Weights of a small GPT-style language model, trained from scratch on English Wikipedia: tied embeddings.
Each number is 500 + 25 x the weight over its row's rms, rounded and kept within 0 to 999. Layers, rows and columns count from 0. Numbers have three digits each. The size before them is the row's rms in percent of the matrix's.

# down: layer 2 MLP down (transposed), 1280x320, rms 0.0476, rows 341-424, columns 0-31
# up: layer 2 MLP up, 1280x320, rms 0.0505, rows 342-425, columns 0-31
down341 094:487490502527520508553520462518470511514535468488511454475496510458466533500501479526489520496497
up342 090:496458505509560477515509470486520491487509551487533498473534479500488504494469509429508425488543
down342 086:439514470520467533500495545495465487497515458478440481507518522473469508538489512514492554504488
up343 095:544482477482520482532495501543496482487520475476474492572504482487516537493505508553448518453479
down343 097:569508525484526504487475495484507517517486522506480488477488455550498502504565503471497494492520
up344 100:471478522531479501506519467483499481465515508507506489494560500500539557466508543507515492481489
down344 090:466491503472469481504490513519516508529510527522499514509483512475503481525497461515517496499514
up345 104:507520523499505498488510528509496482508478525496503528495456473503524495484537482471496475540533
down345 098:451516508505474520486477512516479505488480485497498511498502503546495502461470464496505485515441
up346 076:476483492495503447498447525480517483488486481513495529508505531504484484481504489514521532482479
down346 087:515489470491507504498583479483481501494522508465501479530487477471491498450477497451495492493533
up347 071:518488499458486498532503506518514524464511450517464507505476520487476517452506519522508494525533
down347 085:486523479530489511503505486461493503548518450528497453484504510506525486469505509531478496514484
up348 095:486494511504484501470471515475505485498511494513501508485504485485554491476504483489474468496561
down348 098:490517487466503499485484492495512452521497498484487476520480491490531520482514503525553514504485
up349 093:505496540475493513545505516458496545500520501421526486487502523514482534531522525514528515489485
down349 099:467517437551536461500495493489514525461471503510463493493499483440446493499487485475475498518548
up350 104:499488543477499523508493500472507509542482491529478498495501509494476494493492493480495499487514
down350 093:489529445512553513538504531532527492469517485497480454542503493493522476475481487512526489493504
up351 104:504495492503491447466534483521476505485508526515462505551470499495530464505520535493540550474505
down351 102:456509522442501476540469483484485511497425487511497510560498473478525495516492490511485506491515
up352 097:453529539497487504519454492522485518558537494492485522517486519467486516475491496489454477480477
down352 096:543522499485510497512557516467497472476491481503528511469483477547499453491466539490522517508449
up353 103:496507505514506523496520505477557508504508515478523505532511497497491472494531491476518509504484
down353 103:518539483435523462510466536515528505544492500496483516520487518492525491508488486499531481510492
up354 104:521537482472514468556514509509505471498512498491492509499515495511556472496508502524494495489550
down354 098:526496534524437489490542500524541539495501512529447525476543546492529502491480473508459548492451
up355 115:484475487557509501509520449541522504485469500527424505522498512484467493529521465499521458492483
down355 104:519460506471450485533475526490525466462507518488465476486498550454506523502483507525508505500434
up356 105:509481490522495483545492496550455514529480488494494484490528523489507472481496505531501504493514
down356 100:479557486526477526537508516527521489531499488525478507497533499483501545525518524505515492503538
up357 069:477505452526515539465536476561501507529460520548502471528508516504509509480498518514514478521485
down357 096:492506511495545417512495480450517520468525508503506526486497507487437443513484501455509502523469
up358 095:532516521495545518488494468454530513449514538502486554514516486518541518467512535509495477503447
down358 098:484531506517445501538474479456469499526467486511507498510465498487503467474498520483489524500518
up359 112:538504535534474487519497505520535508489523475507494525491502498533548488522471500548524493500492
down359 107:462501478504498493541486483518455532494472500544478505527529471502504445474529502526489480534474
up360 125:523481502504534501489532515493505488481489497478515543493495490500468508504512491490476526492520
down360 115:537486474473494499541523499518525473450512494487511518499522466506471483489492538529534496454475
up361 097:494496535529488526523540524548506509515519499440463505509500515467548489482510472514466543524517
down361 099:486499495488495509477490479506507535524470466478478458518518502499516538467516525541479509516553
up362 095:509509499508518469488521481478533491500545498553498482515494511565530499523488517447502469521492
down362 094:487488508529530511509491542518494489567506550459482525477498483547509506503499521531511514516502
up363 106:508494514468539480457461511512512479503455478477550502520520470486485498465500522483557543522469
down363 102:480504483513479491534528513541522460472531462504515471505520503513503463521507528495497522510475
up364 098:466563513477513496514519458532528502514498482501453493463473460518501504497479537508493479529518
down364 099:469492536472551507472482550518518462437499496468517484493520494524477499464538451499496535500495
up365 099:491497498463484447448509523491460548484488454478549519457516507508495465472523453493515531523498
down365 100:541500512524501486526527508491499491512507489489538504489500466491499513504506475467486541503508
up366 100:541527484492475479438488493511456517484461499483507526486482526503501497512485556456538479473520
down366 094:502504478520463534526483549519522483532526510524522506464488505538526500530526499525463546509502
up367 107:518520497492516486464484505471511456461534533487497504516499503504491485497489524506473509528513
down367 106:521484503527489454505504466470536490500503529451482505491494483520509489501505497497515468507482
up368 088:483505512489504457536479467525514510488483506506493487497463473536517516509525499486479547495489
down368 096:521488498479501465469494517480513532504523511505494514528487545509520511509500494518473518498500
up369 103:516499498540496525519475498487472495529477492493495499491472491529526505495532524496513483467535
down369 102:541504532481519517493507480480466509504502536492449475523512505524462500516493467499473522493496
up370 093:463500521506489481480517498486481493525499498512452492491519494433487492468513533496494518488492
down370 096:492482499499483513480474512516485486493501509537495453514520523507486497480494531484522493514514
up371 090:488529515527487525473467481492527495457499503508471545490493510475492511471507533500470483477505
down371 098:511494470521476469484509472512457520485467512512538467515494456528516520502506509506552474544548
up372 090:503485484511529469520497513519533496492502474499510495515502511462481499499516483523495538510517
down372 093:444525560507485502466501495535478483472510505509456483498508505496521525479519525473478474490497
up373 096:508519469547501514489471516493487502528513528493517492509499512519511489485531551484507499484464
down373 095:513496492476426488512423539524515476491516457462479501513499529485494490521492488484466544467461
up374 096:477489560466482500498462496546506493509502513554485521466474508518488499459505511504496518513505
down374 096:515535496497522514492498567492501463560529493445496461509510472515529516540529490547501460524486
up375 097:541486496551518528512487517470497456514522512511496513533519516452505545475535523531535486498525
down375 100:459511495520515489490499440547536460485475494487509496491501503522438514487527549519477465498502
up376 098:497522517466496510518483514472467515480489494477500498514493529520517506483479476507480490494512
down376 094:504486508500507503540533444481502505503481487550505526493527514526505489502504456472472511507529
up377 100:527545513474489489478492524523482486483558485511507520492467488515480496466531472470519456499482
down377 096:537504481507494486480509479503503472465495528526488497472479459507469511512500509513539486488483
up378 106:484460461443507507463513498486535507536502506482481523467491520488513497468486512449502504538504
down378 097:540527506563480470545513491510492466455481508482537497500485495512531493501463478515531518504495
up379 094:507532541481533529449432481514535476500480496492463476495482492508500505497468543502504567530537
down379 096:491576506495495496546487524504494521564516539521528484516531487506484493507538511514497455466489
up380 070:494528512526501516491505489469512467484502492526546493477468498504511536490482527500526511503501
down380 083:513520518471481483509487490520495455491473528505505482524496507437439506498473500535478490476540
up381 104:496504530547551494549530533523503538398499481499517522514520520502482502482529492495502505502496
down381 104:508507525530515503521502559552492515488499501501437506436470517512502504511483486509490529565516
up382 102:565497504460485516483509532506511501524536500512486478539506503512494538488508485512499464535473
down382 097:466491514534525505502551553505513501511468495442500500529470526483464547490482496499481470534490
up383 079:517497473543520510475537522498499500502498498467471521500510502478548506477498545489486538509489
down383 088:485521483497479449506516469480500493492504505522473426487478519544498500476503486516516534523526
up384 093:441515491497510502528496486492519480515508472515505523498542510548474499486474539489484452540490
down384 102:495492519548508481543506525532521493449484497511485526473502498512511527522507494524489525519524
up385 110:483492499503502507524481508467505463530529478531520497510514474510475483469464518506520512514476
down385 105:563482494479467522428487512477501528556516473473471513494496510517492517502482531507518524507535
up386 102:514507485495463500479523525476488527545514467512498507514484506552564459514520445474489502565459
down386 102:439501519542542489539509495486480507480536484451492518485521523496507505499451521495489547437508
up387 100:496528500493515490486481455527507527493514506485496492503500523537498484490485502473515554471472
down387 100:507479521570487489484490514506533565487472469507520477497476485497481485522506466513517470509486
up388 099:461476463507501494524540473482523536510507506534507527504516509495568504477475510516510483487471
down388 098:495496534513489542501455502519486502531489513470483531503515458518523459505488494494483488528461
up389 111:503467474457537503473492497481472520486499503465524484469512507479479492496480505478523502529476
down389 100:513487535481474503474506496507493557491523502454478499494521509493482515547488438504511560478463
up390 091:493510495471479490461550485513496515535515527485550560519465518500462506517504490481491478510499
down390 096:479486526519502529501484538465502570461490488480456475471487470557449530546514529500480530520506
up391 109:492499498530491502469529475464499520543515518491513498507505511507513479498502504501522475461509
down391 106:487503495499536454465478527498483485521488470516500484472516533489472482484512505486493442479478
up392 105:508457517522523517491486558488490484506497534521488513504507505496511476533535478535444495509460
down392 106:514494534517491472529455494553468485504490485506496514528512472456457457498496507494515483494474
up393 099:481491508446488494536519493445509457526476505508504478489519530510497467462517523524471510461520
down393 103:495481532500486479543487505528502535542535508496484498557481536459498453501528499536563493562470
up394 099:511486466471499514466521511502503490522496540514578479476491498489516492519457534510492480490516
down394 105:505480498490519524547503519519529489524483517434513475453484487535472519511474506503500495509507
up395 107:514505481512503490470446514450468478490517498473522489540486481488519509472514503507489539492436
down395 103:461539520523503465435452511500458479470509487462481470494489487504489497493475501517496530482480
up396 107:485471507515499534492546497524556503484486530504509533461509475508491503459510505526535490501534
down396 124:524487503475488469531513553514504529501482507506519488523460559490486511491469553509527430480513
up397 095:496496522471497517515462487493453447480491505493482502529502460517496506495521521536513501480472
down397 096:540491488543469514515507492556469496509544483548467543455473500490531481506497474499505486522555
up398 093:492518474488539479501467509479460509554528497513543523465522495505484505467520537519503473507527
down398 098:511517538525515498503456519465500505466478491509500491511531541509475479480449484500530567494506
up399 106:469508509522531547571534540541450482497525498510497477553496496543511500509488508514426483500500
down399 099:519493500467478484484491487478493501494502518519515472513502477507496542513511481505524502500510
up400 112:459473437490491509440496516489487522479488476526534511529507465498483490504479494460458491500519
down400 108:488498470511483554489494536487469517469519470485511494480491494475506504516468502487504455519522
up401 104:516524530484466534496504511515490512468459462479479458518506493531508524522525545535495511502491
down401 110:503519546541546513485495474527492522523477470480515477475543497529480514484506527516484552497523
up402 106:514568490489485490491535504540501499491523502504488483481557483500556528480473510499461527496466
down402 107:518537487527512466515501522471503520475517525485510505464479534475496492505501556514473488487522
up403 098:538519487470503527465506470454507481487469508468518502478507489425496510498498511499521519471495
down403 096:494470540487502470524521526502542500513470548497521483522528494501468465495491557525519516471484
up404 087:520497486518487505496509481548470458515510464468492485520494534446473494433525529473484544501482
down404 092:478546506505511483498475481515512464500516505494521549518538516563541453510523438536577494517464
up405 092:467522503489518533508549479531495509454480528477512453503483559535540497436486481514492496529511
down405 099:516537484513529476511479493509516525527468507528515493512501535496489511527490512471481526525503
up406 102:510486521542519495505502496491485501502481510484523524495522457558528495499490520483503472491489
down406 099:491480489472526489493487503550518493501526498483515468538490511503460479510520465500497490518528
up407 098:542517500491483471532504515514531513488547534503493494501490480484492464458520508487520538468506
down407 090:494513490501478539450492510483494506502542480492519516469486486511504482467497485516459480461475
up408 098:532489524541506498545499503497448506488501523509481492517504498550500500507487506474462591466513
down408 092:477506536528497483484482504456490513490540490503506505467498492508585478531492473529509490446521
up409 099:497450500491488509522530507489466513513489543528533532510484533507494524476477481513507495503512
down409 101:463481525436508494526487529474485468477525507517484508567502490496487515494476493518526481571486
up410 097:507480519517486489470500537510495495468465475500489479479489509492496506468481541507486481432488
down410 104:522514499477498487554497501501521515495513502467493492524498498498492454471533486501494487479491
up411 100:500481524551502474491496493515499520501505542527481527497519548503510541469470511486477493511457
down411 099:470485517527514499501481498565489478487502485490492540483514482517501538518478478530521489503514
up412 077:530497521501479538513526493485514508502487480543485501486519479538516498493499504499497466486479
down412 110:494484483490505518558478482508464499519467515459483515528507479544521484472504528537546498513500
up413 108:502492466491538530455532500495501496543531479491486485540524487507542518481485507520476482489507
down413 116:521469461458490489493499467496512493448526482567468487520484486497504467531524522498475487453503
up414 101:507525514483458506525531465478501494528491546484502522471465507510566490510470476466505522500481
down414 101:480510523481508479509447514534465493493512487554497502493534509442517518522523500508508481467496
up415 091:485503503485507504491506442497479474445488483490521518452512556500475474492509486473494481510501
down415 097:509496530465480475499488424567491528497484487501495509514509459505517468549486458536444508503481
up416 116:512478506525509478562488484513497512482486521477480551501503490483517495443486493504477511523476
down416 111:521458530489509501465521504522469463512487506508498497470500480508507529465524487478491451508484
up417 081:510522487487488545477506481510503494510517508556477528535487450531546503499498488493540521506469
down417 093:503489492470530464481459474497461489506474519480546504489486476507496487499504514512475521500506
up418 098:483502515474477534485484505489481515537442520480552504529483539487496513541534466507463503485502
down418 105:498496508492470478537527522462520507552472477514536473532516503488488519492488492541536495514515
up419 103:507491514487524465505479495503478508504493499499494497476552474496533485462475540522489526538504
down419 100:481482483466491484507502494486497522529491482490496472489525509495458505513465535476479481512491
up420 110:482503479474527544548527532510481538521544474493465472477487494517507471504485510481471518514480
down420 107:482516476518461460534498494545508503498487527530473514553478497468490500497478524488485525481486
up421 094:524515487515508526458511503482435502513488484511518477523506488518496536505506502474502479506480
down421 099:464496530481490502463542503511539477504464507501484522497515486521509491449491507490513494504500
up422 093:524523524506533529489551494490542483511505468499479554551512495496506491462498453503484530479483
down422 100:529522509544441519503561538503503460498491520507445505531489477456467485499523461463484462489514
up423 111:483554492496449482515505509468499488492525483484522485491501505531510476506511495521467490487508
down423 105:541490501565486502514523480482517466505487507548498494437495518501515478486505508528493513513460
up424 102:499506490484537464464464528507519481501503475522477482507557482507504484533494530499462442489479
down424 097:513570504519463507502566471505473525465518482484524485490489515498536494499511476510506494501507
up425 104:524506471518546481449512471527467510498498479472498515547474491501471512503513480535490485515475